Each number is 500 + 25 x the weight over the matrix's rms, rounded and kept within 0 to 999. Layers, rows and columns count from 0. Numbers have three digits each.

# down: layer 2 MLP down (transposed), 448x128, rms 0.159, rows 102-126, columns 0-127
# up: layer 2 MLP up, 448x128, rms 0.297, rows 103-126, columns 0-127
down102:505493521471512492536502461477527487502504496492515504546552482504523526501513498494492499461492518469515471493505480537520519512502513562499470536445533477504510519509503516507542496502565503505554497545510522500469572496484485480517450468527453472494501548531515485503525508464517503533523519529530470522504512527529508471474516500476525499481463531480497493470498481528506515458528
up103:498510497489474473497510487539500465495492485513502502485542519503496500545533494468478508509494535476505524547493504492476480515508500541536495497526496492516476510507505538498480521517500520515486520489496512473472490526525472485507492465467516529511498540476518485512486518476517469468493477481471509503478449547523476489549552519496491475478491482516496533453460530497449527482479
down103:530453500486460523535468490499459537497480519457513537514489483493508493537480498496523489501480527520505490513548460506502522492513453520531504488493488537533508511492493474484526497504532508523494514433490498515511519459516495485504541494517480496490456496484532488539488506474479513461488467525498526441490481480508480476518462480523553499521518482479496464483497505517518498462491
up104:468537471490486506539471499480492556495493545486500494468513509484503459496515493499538503510499463478506498455488471526498540527484465507481463481479497445505500448495519510571520479509438486472540450531491517498491508481482521493498459551453519518469492497493503522522527464472467530481515494508470495509516498487481470509460527449477510515536524505518509522514494546531511455536504
down104:525484522498503534499513530503510532517545486502518492509504468545449497502478448484484480546486493490520428468491512524491470513478498497528480485482563450514473517491519507509530504490486479493520467399489516476495520476525528512479521489505488447508482502501510491482485487495509544492496557472457511516508495467495506502473462479459508496500519475501487469519535471540486519527520
up105:500540516536550513500522486483484499478488507522470466487503480448483488467492493478544528520540499494504503514488503487459489517479458522500571505490491502506508522502509516514489502526506538516523492503480510498531491519513471500540485487540478532503464475486466481497521514499523501478507526494506475517478458513492529491488501528491473516536484531528527508519492520527545498494516
down105:502505482502498498491527516498522512517508499522489480505503508476541501467523483497488439469457497507535512519466492501521491500536516507533520492472481468486446478549496490475487513484484504490455502445505479529519507528488511482508499481451487505467436471483514477492468519531475514509542506508503523532519532456504498482499518493502528469501526490510516555518482493512489478495466
up106:500507539496514509468495465508484508493534513525535478442538541478482520526523502526527524483494498448565515509481472502475445551493475463501501501530461530492520527495533552503479538489472473518541491494504540490512495504470525513465498502507455497439477486515509515478475487503508479506491526461498465495538478492472494503505498491504486470518498508491459519522494469526498447519527
down106:509528535472508513515470490526475543518507498523522530535456495457464525459515500519465505513503507468528506535517501491530491533497473502506506551504467494515503531500571466474518525488537506490503522464460499516486488553496513477480462478462459568496509475545503500480508503538553493507472487533497500528520469485455486511495515508501497500495483522537509454494497484492524445485522
up107:503502509469509488503510499535502459484511466519487445500569525530524486497542503454516518463493499495528508505451540512523489468525488509492489476507489543515527496507517543498498455536459527483555495493479475526546485484481498553463551487467531481461516498506505486534502564516505541501498534495515490536428508502501501473506515458529534564471444498503474519518493533478515509464534
down107:505548478460510502504499523518499517516471491513494470501555524516502473458503496459492515496497519517487471526481524491531513501527453462511509466487517521568536468506489498439517478529471488498495512466489504515501536486491503479503508490454513495493506494532489488488487498552492493483498525553473480533417514487529522524441510484483485513539471492521520528481484480494512533463554
up108:510502509512442480509483551485539485484464507498509512467496506484441477501486476512508510489475492486515504478529494490473523499498491515471472492495517515503475474481532515511523537488504536526520534491470479447509476522530498509496481485504494492471466480556479535474453498541541483494502443508480503474512511479507444487528480455455464502459513471521498505470488484565470506571505
down108:526487517503470496477471473516496507497477485521538518486460427465529481489485529519479451539509505505487512464510520481484519472540528497502517501499505540532474537453485493472589506488501515504466500500502482490507476512465494506511505465484494501496495479476542502497517512448525496548468477500494491478524510483511507492480454468494518511444495480475497539489487483509467510491472
up109:459514514485515497459512490494493547472496552462505476474503497518477468493503531531508551487476501506516459496490489533527482498473499502533480470500513465532544498512563488468548498490486500518485499490466525509510488497504553501515520556483501477484490494513506508471499518528497463541521519489531475469515494512500454483527500525540501487536519533486528467466469535511499511474519
down109:516498554485509489508463521473495487538509487524475552540462498469470490541523489423500483539522476476507538472504481481480550561525473520525496470495483499518500496509465535499495523515490522456481547525481452497493477511478492516483479531482533493492565460465473499508523502479525544499484459476464529500484514489504547490494557474470486516487507537505466533508477495497450499500507
up110:497506509495476458494471489509464465468536531493493511482442506531511517478456473485510522515518507457470525472475523491512505524485454504486471510467521495499465480480474505508502500485489553489513504487482472478545496493496465476506465492515495494503551474519494535520515502514466473530504511548464536483477457572500536456540461494491502491514524483504462497508502463487490496494501
down110:495501507485483476504520465493481517500475468502486483470504531503488514465450484478492513506506455458483484500493501497528502478497471489514499488507532518485531505483522512466483488478516471498514508451468542477526470497529480485478508539513502487555493461473476563522469536480455465523513539490531463461510507469483546470497527480541505496512510470478539499510475456532499506529467
up111:553490484460519459454448480485497528544495510519520503499511518506512552485506532492538439521530499501461436477472503528528512500493509505534479500513489517453493467465487553491512473490494474511507462477468509541516494531498481483496505505452493469537536508457484516430480479500470486511502491504530471498531495474493480539478539510501498478495536493491474529535485517519515503516493
down111:513525509533471542485515457526567507503491497511507501503521515496540434507494471489477541487505524498522532571499487507493516506525499515483580483484512517527470559490508453551499483539544484498513543548502523527478497503469480505539509505475501547516500456510490507534521513464489526521508536475495545495467501518507494491540490459490488542484472503524509498484528441522491517456535
up112:497482486535528483476496470529522444495481488524453514518472464474479466515522478539520490505519513484484502527531454511481496488488526555527496440482525508442485498481475530490505500455526533478541501474466524524513494486512468531490521461493539521473451510496533529503527506494502484508514516495503509526514514537464500516528524455505492472526491512537491506485487511524460522457531
down112:474498479513521501517456497500492522549511516495515515536521476474485439505491490515485470517511471514528516516500510523487472542477483500546507521481537506473494510499486523504494497465496501488495495483460530500489497530458503502481527539468531479482490501519534513491547466490497487480535500483496540483468532524508486510528515510537541474491461485511469501477521507542481436478527
up113:465516519530543529507504503452529500457523520508480521523500493499508469497519517526501487520493510480475508517486471458480454531507483484539525489484473500526502492446505534471527534474468479510512487474494496514496509477449486520475505515535560549510559451490504492471490514532544512496494483507503528487507502524455556497477468477516497447530508476528486480486495491511441490511479
down113:452504495514464537488483485515485516488462441479469552519465471504493511492533500522487447452503490481476503491521479510528477502501495471512524522497482577469522532538524511531489483475499464461512535458483497494501527435496494537480480466488510493504535514500502489519528504528481454538492480484495495496525458493491535527506540509511531506512486514468494507495488512486461482508466
up114:491463496543521487520497467577501532499530550493486505520484521496495560513494497496512504483489456491495481516503506501505512474509527522472465503466482467470568485492474507517494514458464539516468459509512466435505533498510462508500477514526469459467546512480505494491482543537549510506512485515449528509503513490505501497502477500483497527519518492503497463507526478529495557536430
down114:498538487498546496491480501492478498529508522531487438478484448501529553477483504462497494512470483515472471479465507538535499510463526489484445486529508496526512510549463526557514497515477483545479533490580471476495521497514501496480523532510496500449527536517497500517460510475501500499483540493491488503534505490498451540443505509488493505513516481472517479487435506534540490513493
up115:562548512485509527496516501516491534489521459496448521488523506557441494511472513458537470459537487561498496495538527492483465516488533510494487505472506485474486487525449511495469490528493466514492502491562498527519472530481502510519498483497513495507506512485510492494510495491536563505502520492459506484504535474447469511489525533499478514535483505482466522468508486518518478524491
down115:486483461457493491517528469499449503511503500528516489517501475461495469498502549511494510551498492521454548474509476532551514518502490473560462509443515471464491519463463491515526508512508525507530501510485521522529467477527503551547484460503456494475483483530543529488525494496491497504488493483516522521483496536499515494490523490503482461478524469462496494531477474480512535489569
up116:492484550470515502491516467510519498489457495497518528490505490521463529520498521464498505513492534497511511474489542463469546479501499486513498498528526530516517500486485554477455476485490493466506484495503484493533508497520455525513487525502503485464515508478524494525447454557513484458481511525507479472515463493459505511481451472510518464492526462507533504519511479483491484500505
down116:526527481497447518535512475487503509545475511510512519540500446480497527541538509511512500496509459534464516482539477542465514492498521489524533514513525511496501543484480523496522484525463516527512517509522496491512486538497505504502518486509492483500538508483526469515476564529484547486506530488534550465549530519496479462484506502510468483525545531444496487477494457485506483488488
up117:503514522466555485485502479488483496525532547493505480517481505535500504525566503507513472480528458490462512459515532522535498505524499473452439523515498493505460502487490515516466461483544502474476505507524495509508528479508489513472517497464459517508501467506507467461524486494479488468452507484484502509513463501488521525465509539487540470495480545513526469522520495479495476498481
down117:526520503488502562491482468501530471490496478469491470530477477510483516534490504461481512515486492537519490497506504476478474495526511500505470494472516485518516504507524485483464482530529511508477464513512450445490491441520512452503455471513505477518495490537488497520484455492529498525524497551517545481477503534509529479519522503542489501523517502512534487519468532444477488499523
up118:507522494481481500467483480480482471523551505483480506528509528512449494512499491545485478514462510508486490527493490483510473478523557495495468500446474482514509505492530534490505503505511457451549556511545532497541501457493518494473480492463507466534505491479491492506501500472540500498498501493469527527496498490496470529496513516538526518471516505489489508493492482533552527510511
down118:519509494483542511477549470500523487470520454488484503534502532472534525488504512521504497500546518464508519506524542500506516500522501531476543495533503500491499531481497478530484487508451528500494496499496470498493495491514534539519489533467462520540522525518507492455545489518481463443483463541506493538511495538463476481474529503520535496541528482473510543516501484539494457504522
up119:498532535527499517500504518473475502505502508488497513492481522498515479510506493521483512469453502492504512510545495531479496501474488497492570519486495507480475507479522485507512471493463509496478476520492476516522505482516498474486532509472509521490528527518485558462494494550495538494441475517509523491481492534521479498500543526529501546533488463511489519532506510492495489479543
down119:491507516496472514511480513514468514486529503510529485522513472508497480506508522507471485461476482521476528524513526492497505510487498467490537502567542487498508499494516501474504456467466483508532521528537481465478502535498508470464509505479499496485508523521508529499481514519527500468527500512502537505487519500509477461495490412529518456527515470514464509484504511483468488486473
up120:510535524545464501501492543474504463519506525491543521525509531507521526515538493479515517452510504510515526505500485508563506544501479522506502452532485511447478506513534536487500502501494474520521484446506481466515491545488478470509462461481503500507483498456492502495472533539468494485477491479522515595541524494508496528512538501519477508457497514497489478493508491514534462518476
down120:564507524461523515476515485467485527453494506473480510473476505483474515496518511539510461498480512517512515514489476485499500486481529485476521513518493483516512481480471483502513493500498521488454485460491466491503514478529491509504494522516529519497487521489516513455515493478513501487538498487484479499480475525504489412470503511508510519492502498477514489539482501513459506512503
up121:540478501488506489499515480500488496500525488523529518492504534457492486508528502467519521544495485499470492515490504524510532485462458490484512489502577487492481486491506522497473497510458534544518486530534511467496438489492512539464429547509467497476519491491509508476493470517495463531489456483471544486493469515519496501536485488517477534499490546485465516511523506464455517500445
down121:523490508498487512486487503469481500525521523528493485475486455499460456521491530519483504540471497505473469527518477492517484472498451445502533523516530509521519471473512492475492485492461536555478518536524528488489482486510511492457493548498502475498496492508484498480503450508475462513496472497508524491514487494509483496470450494504507509535463504478505556493492459484467529520469
up122:539505530502548484528517490505522465510518472556511505473494534520532513533501466491502529471473521493543482519514534534486518544481500514553538503483514513521500494481514536464481525485482535522489505515472500509436511478536537520543550488539489523472526506520462511518487507488499448507497478498544470488508539469467535515510462502505490495495500514507516445474513517511509518503472
down122:469515466470505529514512488459485529452524506509481488503485512492466526533517491483470497522517478512510514500449470473531537483540519528513520487482507513486531488492486480551512486492512497496459497508585508522513480478493478474505468504490473526514486529482499497508506510511496491472498491523511518528510446483495470426511472480497523509468502523483519540461466470502481500471489
up123:521473485516525468483486496453460465459540499494479502516463491549494493477500491486463515502521482543522483520508509508536506517454498558542462485504542542479497493484541525461519519536536481490500461518513522485507464470469490550547471498485499501530491494505499494523508539475525516491457507491478554475484529505527517496502522455521471524480527513508485489520533487515480509480571
down123:485526486480523493492514479507521524458515495498533538528502490532564476488576444522509515416513505451528492494510471505461505514489466471498547531524477515502480512500485493531491470514520494513479468489490503479477488495526560474472502537469478515523463475471503558467530482486515501528459479541512487524516496516534492519547460556508526539463468487460526515497434543535506519536488
up124:534481506485477507469498512503497500472454455497480463479488504453442504499529484466495532536514511491483503514483527497524514483514553480501514528503505492465507516485491516503512485506489517488508506499510493502463500501498479498483505478490514499487476493496530482476505511535530500544473470496515460502470471510474513491526442482500514515506492473503495469541538502495466539489506
down124:483516527470536497531526491487513470539510496494522485504502456496467480517502471501498493488535473486517480519512516496502500526494491455511501503522520507493531505503560490475517499479509522514509523495518487475453461510488517498474503470525478476534513504511516496457465512529521492474448507458522493456514484499482513484483453517524527513498544489516499509498505521530514533502480
up125:458490460523487464465525498493462523545516499510514507498509546548532490496451463515460514521521515457506536502454502517515520481522498521473507499523505510525503537503488546495511486509486528460500490523475531471541519485468465474527487483483522491486502481507534501505507534499524487513465496474475469467537479537526520498509475525513506485523462480492475496476524506483528485514509
down125:509497477481502508466492508506427568497495514466530534485478524503540488477427423514497510518539488476544503490528520481523503474522469463473495512476519532510496526519496502497491479492507522515467531492481525481516515500487488481537501498493525466470503485482542488505476514445482477484496521507481481472506499512529535455505466498518510515518495461501500517457504484499540508511513
up126:503527485542521490535542578516483521505502490491449485465510497484554514538547481478506503454480505517416490484496521481459489495471538504463523497487509505489424467520520511483456502501465502492509476522524497518532491492507505537503502506528498517507463501523505472472537490450520532525525490502423518485498489504492490525512504497480502520462540468465497490468534470548525474497495
down126:456501510489495524516521527504494472498486464522465528514508482480525453520518516499506517503509531458501521485493547493463492501530502501523540512540480501511485483553490472486498474482524506448515491472478518508536472451492482483509480493523449487515479523478501529452517522477473517521474518547468505485509493543524556506495482483505492495486474485455467537486473530523547522497460